config = dict(
    positions='rope',
    attn_scale=0.195,
    init_std_qkv=0.0168,
    init_std_o=0.00421,
    init_std_down=0.0021,
    lr=0.00826,
    train_tokens=797700000,
    steps=3043,
)
Each number is 200 + 30 x the weight over its row's rms, rounded and kept within 0 to 999. Layers, rows and columns count from 0. The size before them is the row's rms in percent of the matrix's.

# down: layer 5 MLP down (transposed), 2560x640, rms 0.0338, rows 179-221, columns 160-239
# up: layer 5 MLP up, 2560x640, rms 0.0684, rows 180-221, columns 160-239
down179,100,181,212,219,243,157,206,196,138,131,254,280,185,137,189,226,181,204,194,204,157,184,175,172,236,242,198,226,170,181,244,188,184,223,185,212,229,212,237,228,178,233,192,242,191,204,209,193,179,243,230,182,172,199,198,202,163,210,249,218,211,251,273,179,165,259,224,249,240,220,161,156,260,152,213,180,235,145,178,184,201
up180,101,143,231,241,185,164,207,200,196,148,201,232,198,165,132,206,205,248,202,243,215,213,169,226,201,203,182,208,228,208,202,181,184,221,210,240,212,213,183,221,185,188,272,187,184,188,198,166,193,191,195,162,156,194,133,233,176,261,222,165,196,182,194,191,206,235,99,217,210,180,252,172,208,234,244,182,229,173,188,186,186
down180,100,223,238,227,160,187,172,129,219,214,201,149,241,198,224,167,242,216,229,236,165,235,222,146,190,266,195,145,167,202,182,203,207,207,211,164,200,197,195,199,222,187,204,192,169,150,197,172,228,228,193,197,200,184,171,135,227,207,189,200,170,196,165,199,206,206,176,257,157,216,230,179,231,133,168,197,217,186,174,238,217
up181,096,238,189,139,189,202,190,222,247,196,198,213,163,195,169,148,152,169,221,186,183,194,179,173,202,234,203,224,170,214,149,224,162,214,184,219,179,199,204,204,180,184,128,217,175,224,204,168,171,191,271,213,204,222,247,179,206,150,180,205,230,147,212,241,202,243,182,226,210,220,194,197,143,156,133,222,175,182,203,193,239
down181,098,200,161,209,236,242,220,232,177,167,154,212,210,141,198,233,159,228,186,236,151,171,196,216,250,238,172,182,233,187,184,193,192,147,174,248,234,270,165,178,220,201,171,218,209,219,187,189,198,166,273,234,210,210,254,229,213,212,256,232,219,175,181,237,225,257,142,231,240,237,204,213,126,153,236,181,185,195,232,207,155
up182,092,201,206,239,177,212,213,155,159,174,190,169,247,162,207,167,209,270,152,209,200,187,204,232,182,186,247,233,210,159,120,238,206,214,238,211,156,203,189,178,190,174,221,178,216,217,215,197,174,151,199,239,223,244,197,235,219,218,248,228,211,227,209,176,197,196,211,162,156,215,250,215,172,185,182,221,229,162,148,186,229
down182,093,211,220,207,148,237,244,172,179,226,220,224,249,246,246,214,232,149,175,206,188,196,179,210,184,172,172,223,219,153,183,213,161,181,256,197,220,204,204,204,198,205,208,207,188,278,214,217,218,223,189,191,168,147,205,208,153,185,157,208,160,223,221,189,175,199,206,190,185,184,241,219,193,203,190,182,172,219,211,227,155
up183,101,144,248,198,212,174,216,177,160,223,162,176,203,195,182,223,204,206,212,123,238,181,164,230,156,151,221,203,198,246,229,162,186,192,184,183,209,202,165,190,234,191,183,196,198,259,193,210,160,244,180,206,191,245,158,228,193,206,236,252,174,209,198,198,152,211,222,164,211,193,179,238,206,165,274,251,179,212,217,164,185
down183,101,219,159,204,202,221,212,226,184,234,140,155,211,165,176,248,154,250,188,220,253,266,259,199,228,121,182,210,206,192,226,178,226,233,189,172,150,217,207,154,183,164,167,223,204,217,189,254,229,242,195,240,196,148,227,193,201,176,196,177,214,224,245,191,151,246,177,224,216,183,184,230,213,148,212,182,253,183,202,198,195
up184,090,234,200,237,217,226,214,239,213,185,177,231,215,183,150,171,201,195,196,192,203,204,200,229,154,207,206,206,178,213,166,265,162,222,179,250,148,181,152,223,197,223,223,163,166,220,170,166,200,166,176,165,211,201,219,212,214,169,215,228,192,189,267,191,194,195,211,233,210,217,194,170,183,266,172,201,199,169,175,181,237
down184,096,196,222,234,172,153,153,191,202,170,171,160,216,200,194,253,164,168,195,216,181,252,195,104,257,151,187,205,195,234,194,171,156,207,169,226,223,175,176,148,159,178,208,226,243,244,245,181,192,244,219,186,186,230,172,256,211,190,196,203,232,206,142,185,203,165,187,216,179,173,262,174,266,215,209,217,189,199,239,225,186
up185,107,192,187,212,254,177,201,188,199,238,230,185,237,221,189,193,159,171,191,227,207,221,184,180,197,212,204,204,160,223,157,176,166,198,209,226,213,210,183,154,188,143,193,156,185,229,249,235,272,174,229,243,216,227,155,165,211,157,179,208,208,185,213,175,182,176,223,213,246,222,192,242,164,188,194,242,204,177,181,188,177
down185,107,235,191,265,201,258,241,185,203,253,202,222,223,160,200,223,265,200,201,226,213,183,203,259,133,182,216,177,210,174,199,191,245,116,186,223,197,220,202,195,174,232,219,228,232,232,220,186,228,228,190,186,224,210,233,215,210,233,209,181,205,182,178,151,172,225,183,269,238,213,185,230,214,190,187,199,235,175,248,183,167
up186,094,248,165,196,152,212,237,166,241,161,239,204,189,230,220,265,173,159,233,241,242,219,166,179,240,205,223,253,176,185,200,190,204,221,162,161,193,200,223,207,220,275,184,210,200,187,269,220,164,203,150,176,218,229,216,145,215,237,208,181,199,175,173,176,193,195,208,254,171,210,194,148,172,219,201,172,247,158,213,221,220
down186,091,179,175,179,243,214,237,212,160,200,193,194,167,191,180,145,191,259,254,223,239,147,240,189,179,204,240,220,193,228,219,199,168,163,243,163,202,145,188,219,236,261,222,229,197,155,184,161,234,169,180,172,231,225,179,220,153,214,219,192,206,192,189,229,173,182,212,206,174,178,193,177,211,225,194,148,228,147,237,202,170
up187,097,172,249,199,181,205,155,215,181,244,176,168,189,190,187,161,245,210,255,147,180,198,243,188,201,148,185,159,258,214,238,194,168,211,212,231,144,222,191,181,258,220,192,189,253,219,215,191,174,190,242,248,143,214,210,195,181,227,202,224,245,175,212,183,173,223,181,176,234,239,183,245,208,133,183,170,125,179,122,206,202
down187,100,192,195,142,181,199,238,202,164,188,199,167,256,157,200,229,248,181,202,173,204,178,218,172,178,138,119,201,149,132,231,222,202,212,214,191,186,164,215,238,242,231,217,263,175,188,151,179,152,159,151,183,188,199,237,194,214,223,124,191,180,174,205,160,193,203,182,158,226,155,223,227,202,189,150,166,176,180,235,250,234
up188,099,190,129,226,161,203,168,243,168,122,156,181,218,214,172,200,204,200,156,233,170,206,191,217,235,168,240,269,197,183,175,214,192,183,209,220,214,201,195,147,190,179,192,180,205,197,233,191,214,216,180,219,206,191,209,210,216,183,153,195,209,219,255,240,215,171,242,208,201,233,196,199,162,198,201,201,230,148,231,206,244
down188,104,229,162,172,171,209,173,172,205,167,198,250,182,223,120,201,268,213,142,197,215,247,188,194,158,169,177,209,166,202,219,186,173,192,193,207,163,207,198,132,201,209,221,224,233,182,204,186,216,225,203,185,253,206,166,196,172,217,254,194,236,202,210,187,153,196,242,221,182,196,239,236,264,213,273,188,158,189,217,178,228
up189,103,209,163,183,213,209,194,116,203,218,172,176,231,189,214,162,214,214,227,220,204,215,187,213,166,233,207,196,218,166,216,186,203,207,166,227,154,199,256,226,210,210,187,176,210,168,195,215,216,194,134,207,154,213,193,210,198,236,158,217,229,148,188,191,157,215,204,236,193,188,198,197,130,219,184,187,233,255,240,147,211
down189,099,211,191,181,202,206,218,215,153,173,205,205,228,174,220,244,220,153,156,217,205,219,204,239,193,192,204,173,225,183,210,209,203,212,199,193,183,191,225,200,197,215,136,155,193,189,129,185,209,202,226,208,163,167,200,222,194,202,163,170,212,251,217,144,210,253,230,179,200,157,239,158,206,253,202,190,200,207,240,207,179
up190,097,223,144,243,244,173,184,202,230,211,234,193,201,251,226,240,202,146,139,243,206,175,201,156,207,185,195,174,176,217,158,260,171,189,181,203,196,243,177,209,181,175,196,192,179,204,185,274,238,172,210,215,208,202,217,177,197,161,180,211,227,196,187,237,201,96,166,160,218,202,220,165,229,229,242,237,216,175,233,209,213
down190,099,224,194,223,224,170,169,211,237,214,170,169,173,215,247,195,168,153,179,172,188,233,174,183,226,204,244,148,222,175,218,185,190,130,203,171,212,161,166,191,133,142,163,185,231,134,185,204,215,222,150,244,241,236,217,219,181,186,258,208,208,233,226,163,214,186,203,188,210,234,231,267,203,247,173,224,243,244,213,210,194
up191,096,203,176,226,218,185,223,224,200,149,202,170,210,234,209,204,242,200,178,270,161,231,206,191,168,156,198,184,203,205,209,201,215,194,202,178,197,217,193,181,177,237,193,139,190,248,202,213,214,151,252,228,222,166,241,208,185,259,274,155,170,219,195,191,163,185,219,197,147,178,204,159,184,193,161,199,167,202,239,199,231
down191,097,204,221,195,210,162,215,150,194,228,186,262,236,216,196,205,150,185,203,199,208,171,159,175,199,180,213,223,238,221,214,213,201,165,196,242,240,179,135,230,195,213,235,156,193,248,207,190,158,208,190,145,183,226,266,201,229,178,153,237,209,209,210,178,256,177,221,208,236,181,207,132,181,178,188,265,262,172,206,154,186
up192,104,181,226,174,175,214,161,208,144,219,186,177,230,147,156,197,195,193,234,203,190,196,242,196,233,220,231,175,171,236,178,249,200,217,168,217,243,170,172,250,200,147,259,232,180,221,194,178,197,228,175,184,214,196,177,181,168,205,182,232,207,190,190,228,204,198,211,208,211,141,187,185,160,220,203,204,167,184,185,230,179
down192,102,183,216,169,212,192,178,191,210,227,175,242,188,222,209,203,209,204,202,178,239,218,196,171,210,185,219,219,192,228,189,190,157,205,209,208,213,188,171,201,268,200,259,215,141,189,178,231,188,215,231,178,192,180,157,134,164,178,169,195,194,232,139,279,133,186,241,195,244,184,171,184,214,128,206,190,224,185,178,211,218
up193,105,224,186,170,183,172,174,225,211,209,239,202,178,230,200,238,238,154,202,240,178,157,220,215,177,169,214,205,211,144,197,207,190,185,194,156,201,241,99,205,178,171,189,203,219,197,151,193,140,200,148,183,164,196,194,187,133,197,158,265,245,202,211,179,216,196,222,229,212,203,241,178,156,214,183,222,220,168,220,250,218
down193,104,180,189,231,174,237,251,254,145,214,197,177,198,205,197,212,176,208,166,248,224,200,181,186,205,187,129,193,219,182,195,225,172,199,226,210,182,186,158,187,177,252,204,204,192,180,218,170,176,191,180,180,224,195,185,189,199,192,230,170,164,208,200,178,244,195,162,207,238,230,176,170,167,181,236,248,247,174,224,214,204
up194,105,213,185,259,178,201,188,195,186,202,215,232,220,235,139,166,242,207,193,161,96,228,179,202,226,231,190,167,193,179,232,253,212,173,210,197,247,228,240,189,214,121,176,187,208,215,229,198,181,187,171,198,196,177,155,202,191,185,149,122,213,142,148,191,203,224,216,218,207,173,207,182,184,206,185,241,193,190,198,189,260
down194,101,199,164,247,213,212,208,207,218,191,198,168,232,286,140,191,206,205,186,132,168,197,201,167,231,269,149,240,210,212,228,175,199,136,215,171,193,188,231,250,205,184,215,203,195,187,288,199,173,163,202,209,163,226,212,194,165,162,159,123,249,155,204,153,190,195,214,209,169,198,200,181,205,191,115,226,184,162,187,204,220
up195,107,194,203,220,243,224,212,235,276,262,241,154,256,209,244,261,195,203,219,260,196,205,227,218,233,155,161,178,224,236,220,242,231,258,222,189,201,219,210,220,252,162,247,211,185,176,262,217,136,207,210,211,188,225,214,128,270,210,158,224,227,230,218,205,215,200,165,202,177,178,191,211,236,208,205,168,222,191,245,209,208
down195,105,172,198,234,241,221,223,199,204,190,221,196,173,217,177,171,231,237,220,220,217,190,235,196,198,199,204,204,243,209,194,259,201,265,195,225,250,214,230,192,189,245,178,216,249,196,180,243,183,188,230,231,166,172,202,144,194,210,223,166,222,205,193,250,169,151,187,188,237,210,263,167,203,219,245,186,212,201,246,188,227
up196,101,179,212,255,244,165,212,209,183,191,223,202,188,199,123,221,218,222,207,158,127,218,183,205,191,198,225,144,187,198,201,228,162,244,208,223,171,154,203,228,217,152,201,235,211,168,174,148,166,227,209,211,198,222,195,214,177,182,198,192,195,179,244,187,150,213,212,230,185,218,155,204,165,183,218,196,197,181,136,141,171
down196,101,170,195,167,174,199,266,163,161,201,218,254,191,166,155,223,176,274,225,256,142,217,199,171,223,232,242,180,175,184,182,186,231,194,188,238,134,189,229,200,169,234,215,202,232,135,173,267,179,135,159,218,168,181,162,195,234,228,138,237,261,263,197,161,239,180,185,225,189,223,273,213,173,176,259,208,214,186,219,162,228
up197,090,178,203,182,248,205,248,162,176,188,181,211,228,200,250,194,190,130,183,209,237,257,208,172,213,198,202,215,186,226,190,190,164,189,177,211,223,213,184,205,225,194,235,173,177,175,228,193,218,195,207,210,196,225,239,242,221,191,198,227,214,208,166,185,210,205,200,170,166,160,183,224,173,175,169,165,141,204,228,174,218
down197,097,227,210,191,206,201,202,190,168,215,187,169,250,277,248,180,215,173,207,179,185,189,146,180,169,228,192,168,187,209,171,241,137,202,182,196,232,195,209,185,190,222,223,228,185,220,232,194,208,213,201,183,218,194,216,167,181,199,238,230,152,249,192,183,193,202,171,195,225,189,221,197,206,228,193,176,178,267,207,215,261
up198,094,228,251,224,133,146,219,246,260,204,238,236,192,187,191,211,174,157,167,220,198,178,225,179,243,213,261,170,227,236,226,197,191,136,167,191,192,170,175,201,147,151,267,188,209,197,239,185,228,207,195,233,238,175,186,149,181,138,168,199,198,197,182,185,204,198,166,243,193,216,258,237,195,192,158,195,192,241,198,269,224
down198,098,203,224,178,159,252,227,239,247,188,243,252,160,201,206,209,226,207,224,209,189,198,202,179,218,194,126,196,165,208,162,202,162,142,176,242,206,233,245,262,148,165,185,189,204,210,181,180,185,201,254,213,178,158,211,168,179,198,194,240,151,225,181,211,154,201,215,198,259,210,225,185,273,183,198,187,215,201,184,208,218
up199,096,183,208,185,266,234,217,177,183,196,217,194,159,156,187,213,148,229,166,207,213,267,187,189,230,241,201,199,211,198,229,172,203,259,217,198,212,196,206,195,251,156,190,229,213,202,193,189,207,186,218,163,192,151,157,234,142,194,201,199,215,165,213,268,187,205,186,181,137,174,171,215,195,242,173,153,139,177,189,211,201
down199,094,197,201,210,243,200,169,218,191,247,191,196,151,201,184,164,147,183,190,200,192,217,209,225,139,204,238,226,229,244,156,198,177,142,164,193,206,190,187,173,160,183,197,210,221,194,204,209,190,204,155,178,218,209,231,192,286,176,209,205,198,208,258,176,213,231,186,217,193,214,240,215,216,236,212,195,146,163,142,177,201
up200,091,175,187,202,227,158,180,197,201,210,270,179,188,213,214,202,185,185,217,225,233,190,160,193,197,186,156,214,165,227,169,209,215,221,165,264,203,217,234,216,215,187,147,211,212,151,200,204,177,202,260,233,120,179,191,167,163,192,172,219,207,161,217,213,226,172,175,163,195,183,262,194,236,174,167,193,165,154,226,202,182
down200,092,188,138,233,151,230,238,164,206,194,252,215,177,222,217,172,193,190,192,207,200,178,235,174,223,181,220,167,175,203,153,194,209,245,206,216,252,186,130,221,250,205,250,170,185,197,189,264,215,182,202,208,220,220,219,192,241,213,188,178,192,191,232,267,222,254,178,161,166,209,202,218,197,237,216,174,221,208,170,227,178
up201,116,237,240,230,190,216,231,219,201,213,219,250,158,234,211,150,184,190,233,233,207,227,156,200,235,211,136,215,192,172,154,215,233,177,222,200,206,195,217,179,205,215,202,215,148,208,221,224,205,239,262,181,174,205,196,249,190,202,270,193,247,226,205,196,154,191,232,192,161,158,232,167,190,184,224,235,183,133,197,193,235
down201,111,208,155,215,213,246,191,202,213,216,209,210,210,120,161,207,243,216,227,220,159,235,175,174,153,186,211,208,223,166,242,150,211,131,176,176,138,250,242,183,201,164,237,185,162,187,150,185,212,192,223,190,246,198,228,176,214,224,179,202,263,233,174,202,176,193,197,199,235,214,211,176,211,203,191,226,235,227,188,176,181
up202,096,166,248,182,162,196,211,159,204,216,148,211,271,199,170,180,196,214,209,239,231,245,265,219,204,192,227,182,200,221,214,213,171,125,162,202,184,191,208,209,223,189,196,214,226,216,215,206,158,214,157,219,179,186,169,244,191,216,202,195,220,170,255,177,230,224,154,227,185,272,249,191,253,175,242,234,232,170,205,185,144
down202,096,172,194,189,221,186,233,222,203,193,240,209,191,208,247,216,188,183,170,217,234,225,221,262,177,229,169,200,153,194,203,218,215,162,190,164,221,200,169,134,205,196,219,231,202,237,166,204,201,175,183,192,190,239,219,163,180,232,233,256,221,165,213,211,160,164,210,217,218,174,221,209,204,194,172,210,227,200,166,241,182
up203,101,155,213,213,154,238,175,220,175,154,185,198,156,183,176,230,196,209,187,176,234,154,162,227,220,202,161,205,190,218,231,190,163,164,131,162,212,222,212,234,248,182,210,263,139,168,233,176,174,247,210,246,172,179,241,160,202,171,206,189,157,214,209,203,172,223,218,187,136,197,165,224,215,247,234,184,259,211,131,199,244
down203,098,260,188,216,156,172,177,173,186,209,221,245,207,200,233,164,209,173,206,127,174,169,196,254,265,221,224,239,236,205,231,149,173,219,230,208,205,231,203,245,151,179,215,148,212,246,228,234,173,270,180,273,213,202,168,232,196,199,193,162,153,197,187,215,213,228,219,160,200,176,204,167,193,168,206,150,216,207,166,224,135
up204,084,162,246,198,215,182,219,204,157,209,249,241,192,135,194,207,178,188,171,223,205,197,170,146,172,174,205,247,197,197,255,191,223,192,172,192,205,218,187,212,187,192,184,231,165,206,224,171,212,170,216,187,208,235,193,196,226,216,183,254,237,207,215,207,208,257,210,213,241,229,198,195,225,177,162,176,226,216,214,186,235
down204,091,214,199,168,213,187,195,256,172,218,198,221,183,203,211,183,239,255,232,170,153,172,228,199,270,236,184,223,185,143,197,216,242,256,173,248,194,202,221,201,220,170,195,202,203,153,216,188,192,196,246,222,246,94,224,171,171,197,269,210,205,240,215,262,136,251,205,222,229,263,214,211,197,201,230,228,237,226,172,199,175
up205,103,262,173,181,238,268,200,180,226,174,134,188,236,230,224,211,200,165,174,177,228,189,177,252,232,184,230,173,240,228,203,209,180,224,174,189,195,242,176,194,181,194,210,199,228,196,179,242,215,195,203,158,181,215,257,170,206,193,178,203,203,198,161,194,189,264,225,206,161,197,192,173,167,212,173,227,227,173,268,187,206
down205,103,189,154,249,152,225,168,221,192,179,159,155,262,188,205,233,268,117,200,245,191,200,202,265,160,155,226,192,152,99,213,255,185,251,198,185,198,251,178,200,194,225,190,208,208,186,238,186,196,206,248,188,208,209,224,170,198,184,182,184,236,245,205,214,188,221,202,201,229,240,195,192,175,210,224,247,220,153,260,163,214
up206,108,206,221,177,176,160,242,157,188,102,208,157,228,139,229,187,209,150,195,169,169,210,227,198,191,135,174,196,209,208,219,211,220,179,193,220,209,191,221,186,271,176,171,147,183,211,195,160,238,185,185,208,231,182,210,192,183,252,200,212,168,154,177,179,191,241,180,200,213,186,120,238,224,211,167,183,203,207,160,215,162
down206,102,180,181,182,171,167,201,206,221,169,207,228,209,196,197,151,208,157,167,192,258,237,167,182,218,265,212,149,201,252,198,219,185,205,191,221,177,169,204,221,159,196,177,112,240,163,190,185,218,225,195,199,176,244,227,187,213,212,251,229,208,146,243,225,238,149,163,201,247,167,233,186,215,185,157,219,188,212,196,168,233
up207,104,171,194,206,224,164,222,186,198,192,235,170,195,194,213,203,192,251,138,174,135,217,188,214,178,237,221,266,132,198,199,239,199,249,251,201,193,141,223,206,170,188,183,213,221,199,165,160,200,199,210,170,234,251,183,238,218,244,151,167,200,216,183,163,234,234,232,198,183,231,150,195,210,216,173,199,233,164,200,198,154
down207,104,170,176,191,173,207,174,190,242,193,212,200,155,199,181,197,266,198,190,232,181,216,163,199,211,197,191,220,220,235,166,209,249,222,147,168,216,216,223,127,161,225,186,189,235,190,233,189,245,230,182,203,195,204,228,216,231,186,202,132,194,210,233,166,205,214,237,191,221,199,222,186,202,227,170,241,180,226,165,254,141
up208,097,193,183,164,211,205,213,146,223,189,253,187,199,194,202,162,214,175,151,217,179,227,188,221,197,175,221,177,214,213,208,215,209,163,232,218,173,207,180,205,203,153,163,207,222,225,212,138,254,218,219,205,193,211,154,223,207,187,249,146,154,164,182,171,180,234,174,199,206,224,224,209,252,142,246,185,229,171,139,229,152
down208,098,220,191,207,239,179,183,118,230,204,211,222,232,221,223,222,187,211,217,183,243,234,180,218,189,176,151,211,176,198,197,207,188,255,222,143,246,220,162,242,133,220,187,175,205,197,193,197,210,198,156,246,260,245,232,237,192,194,184,181,218,230,194,185,173,235,156,218,207,204,191,219,252,177,184,181,139,173,171,217,197
up209,093,238,193,202,184,198,163,210,190,140,153,246,196,181,182,223,240,158,168,202,176,207,239,123,213,246,219,223,151,190,212,175,225,154,206,179,200,202,161,232,220,205,225,214,208,197,230,240,227,173,210,164,195,199,208,179,193,203,128,199,218,170,174,223,241,196,190,147,211,179,200,221,203,171,136,189,161,235,180,214,195
down209,103,130,244,168,209,207,218,192,224,228,232,183,197,189,200,167,140,236,207,189,206,197,206,192,228,165,172,197,212,180,211,200,238,169,160,284,170,175,242,178,208,212,195,206,154,215,181,143,223,248,248,227,184,217,209,225,259,183,237,217,167,204,244,204,187,206,206,189,184,217,191,215,171,182,221,214,224,207,229,209,221
up210,110,129,159,190,210,187,209,231,191,184,198,184,241,187,185,189,139,223,222,171,226,150,184,203,214,205,190,161,223,139,170,184,159,224,178,272,188,230,239,191,203,149,175,226,204,180,197,140,237,197,196,108,123,200,248,218,159,233,260,203,212,162,177,149,194,220,177,188,194,201,210,214,220,204,211,222,148,213,254,234,176
down210,106,157,187,175,231,215,212,224,262,205,190,249,193,179,176,243,218,236,197,209,185,158,228,191,242,230,216,159,192,206,266,196,149,225,194,171,226,211,194,163,196,195,196,199,190,195,200,181,224,199,249,189,136,130,257,199,209,174,206,208,230,198,187,237,184,204,152,238,159,197,255,206,224,168,242,207,174,212,242,204,190
up211,107,195,146,224,159,203,214,159,218,216,196,138,219,212,243,238,174,201,228,179,191,148,152,196,192,126,213,184,241,197,202,216,200,220,167,220,182,213,203,169,195,119,263,242,205,183,232,203,163,214,246,233,241,234,198,215,191,252,158,225,168,211,148,234,258,228,235,247,222,222,189,225,148,229,201,234,213,150,190,207,218
down211,104,188,162,188,215,215,193,229,254,196,217,220,210,241,247,204,225,154,213,198,275,223,223,184,127,284,209,185,205,218,171,160,174,167,260,185,253,237,195,196,177,224,205,211,214,221,193,237,238,184,186,172,214,232,187,164,199,156,183,201,117,203,209,161,182,223,226,157,203,249,199,222,206,154,213,189,262,225,225,189,203
up212,102,230,164,238,223,200,233,203,240,178,235,228,185,190,166,232,229,216,225,174,182,190,174,211,212,213,198,203,190,178,191,248,201,225,177,192,190,233,152,213,217,167,171,158,183,157,255,165,207,187,219,198,209,201,218,160,154,226,179,190,259,238,216,235,253,180,223,221,214,170,262,209,192,149,158,226,225,227,200,211,178
down212,101,180,171,188,225,142,241,178,218,187,183,248,190,197,208,150,178,180,248,150,243,191,262,162,189,233,183,213,157,237,154,154,125,192,116,210,204,196,170,207,218,180,188,213,213,245,210,209,201,171,144,218,210,223,244,201,142,256,193,225,199,262,171,151,192,172,190,233,268,173,132,241,179,202,190,197,184,213,197,202,203
up213,100,248,257,177,181,192,181,169,169,213,227,193,195,165,159,123,238,227,175,186,228,233,167,241,142,163,197,182,199,177,200,215,230,182,235,229,178,198,220,176,264,209,210,179,182,226,195,207,182,186,207,220,234,205,257,183,159,197,187,161,126,101,233,167,205,201,159,207,207,211,203,163,219,205,125,208,229,206,162,192,229
down213,100,203,200,227,179,165,184,183,221,205,207,190,220,156,221,240,217,233,188,271,187,250,172,189,207,218,143,181,222,223,139,198,203,200,264,173,215,166,238,138,204,215,173,180,204,196,219,216,212,148,168,171,201,217,213,221,148,213,258,242,208,158,287,246,222,189,260,178,245,198,165,192,179,199,189,273,181,161,183,224,184
up214,093,175,202,219,182,193,158,173,198,167,202,264,208,194,208,249,236,209,213,175,212,196,157,202,161,200,184,204,219,264,196,186,207,215,221,208,203,215,247,174,268,244,221,210,192,187,199,203,176,180,194,189,210,184,190,167,217,202,217,230,198,136,189,215,225,209,209,198,190,184,187,189,200,202,136,200,165,246,184,231,214
down214,096,188,202,235,235,234,148,235,203,192,186,195,233,202,181,213,170,221,158,209,220,174,185,232,211,177,201,219,201,225,207,186,204,197,181,121,223,171,166,207,192,203,229,238,221,192,284,187,189,215,175,237,261,214,233,228,152,253,185,154,208,241,257,230,177,201,199,232,240,236,210,104,218,224,281,238,190,187,238,235,237
up215,100,268,225,193,214,220,237,160,181,152,187,205,159,206,153,190,233,174,205,191,159,201,218,251,160,202,177,179,215,159,202,212,222,208,213,182,168,180,260,202,211,224,192,174,146,134,218,177,169,195,240,201,211,235,178,166,152,205,196,181,210,226,279,243,285,224,192,233,215,251,213,114,221,138,200,216,166,207,244,256,175
down215,102,198,186,214,161,174,200,213,196,247,159,175,247,168,198,155,209,204,157,171,158,186,197,157,208,189,179,232,227,252,210,214,239,211,182,180,191,193,215,230,259,201,206,145,161,194,234,179,172,150,196,191,194,207,191,249,162,188,140,230,164,187,148,263,222,212,178,168,166,198,193,166,154,200,202,200,247,236,169,235,166
up216,098,219,185,227,198,193,214,205,205,177,220,191,162,177,208,223,136,228,147,244,215,204,209,218,184,139,215,204,207,166,255,250,271,159,213,250,193,210,227,205,226,237,209,194,175,167,185,190,203,160,181,186,209,182,218,202,189,188,180,184,220,140,135,184,193,206,207,251,214,190,199,171,178,163,204,140,152,168,195,229,226
down216,094,164,167,150,225,250,180,153,209,134,184,216,190,181,190,202,205,200,201,217,185,130,259,220,221,202,151,179,193,192,194,215,188,222,141,190,249,179,200,210,159,232,115,192,225,227,195,179,198,189,176,190,150,245,221,174,238,178,207,185,171,211,223,234,201,196,230,214,170,213,163,135,181,183,218,230,162,207,204,166,204
up217,105,220,201,233,182,218,238,203,198,225,233,146,195,201,219,204,202,207,234,140,216,207,194,201,164,196,186,186,175,222,185,164,200,186,211,174,158,182,183,223,155,145,213,262,210,226,184,158,168,183,204,229,211,129,195,253,151,222,163,234,240,181,208,153,160,218,244,171,173,230,182,191,209,188,172,157,209,223,170,130,149
down217,106,201,228,202,230,219,217,200,246,180,200,222,242,226,167,176,234,194,207,159,202,186,195,225,190,164,213,188,185,236,171,187,141,224,202,214,198,206,195,208,136,207,222,175,197,204,156,194,154,280,171,214,216,224,186,188,174,219,228,213,209,179,206,197,192,161,187,198,227,160,220,276,263,249,192,215,194,238,176,167,167
up218,096,183,167,218,172,235,191,212,173,238,236,195,246,182,198,176,198,197,226,204,167,175,227,212,179,167,180,135,195,199,164,167,198,144,210,173,194,243,216,147,224,208,188,242,193,209,129,161,147,164,239,192,217,201,177,186,157,197,169,199,148,199,182,225,248,183,196,170,205,193,197,263,230,211,205,172,189,218,246,162,189
down218,095,174,212,187,213,273,173,188,177,216,212,190,222,166,258,200,194,197,195,178,166,228,219,183,181,217,158,160,185,164,187,158,165,190,162,216,192,169,199,209,192,197,201,228,200,200,203,199,175,194,197,204,148,152,213,163,189,167,180,207,178,237,191,196,166,132,263,278,230,188,188,124,156,204,218,180,235,176,257,186,267
up219,079,210,187,185,215,203,174,167,183,152,245,192,193,193,116,152,205,183,176,216,191,190,202,171,210,226,266,219,144,216,183,227,241,234,263,191,203,206,215,186,162,207,213,215,205,120,199,173,159,189,204,160,251,169,186,196,233,207,172,178,186,231,192,203,181,113,203,167,204,222,223,132,176,257,180,219,201,159,203,206,201
down219,088,199,232,230,202,183,204,236,146,140,242,146,178,186,272,123,231,194,145,189,193,237,233,202,243,220,236,203,213,216,236,213,213,177,213,187,191,219,240,246,186,174,184,217,197,143,206,193,215,168,231,209,214,204,210,173,204,257,173,215,174,163,194,186,183,138,206,171,218,139,212,220,179,192,292,139,220,233,166,168,246
up220,100,223,178,218,245,195,229,148,179,249,196,200,171,169,220,161,191,211,166,183,226,223,247,206,205,214,232,209,222,201,144,179,153,263,161,192,193,249,231,215,215,134,142,195,244,189,223,161,248,244,198,220,252,251,196,138,194,201,142,155,205,193,223,178,182,198,222,131,204,186,243,246,180,159,197,193,203,202,199,199,205
down220,109,135,182,167,166,158,203,176,211,149,156,215,208,208,153,220,210,220,215,253,234,203,213,175,195,192,213,153,207,195,209,159,178,231,216,218,184,157,216,249,185,242,200,164,176,227,226,141,166,206,199,230,186,223,194,188,166,216,250,212,146,172,193,214,171,162,202,194,204,164,247,200,259,188,181,222,159,193,217,173,221
up221,091,180,171,213,192,239,225,174,210,194,219,214,251,228,192,183,220,192,250,176,193,201,231,126,186,191,220,194,199,179,147,217,228,162,177,199,160,205,211,188,182,201,164,179,168,200,243,201,180,219,214,198,249,187,215,205,212,205,208,196,158,226,193,184,183,174,205,179,200,190,172,191,255,183,175,147,196,176,227,169,143
down221,090,251,181,200,204,212,222,196,183,119,194,175,248,163,207,152,115,201,193,187,160,212,196,180,230,207,257,173,209,208,254,157,235,197,192,137,215,181,188,185,147,193,196,217,215,184,146,194,226,113,217,204,158,220,211,208,228,214,245,195,163,205,163,179,226,221,159,185,183,222,200,264,177,167,198,203,199,210,154,190,240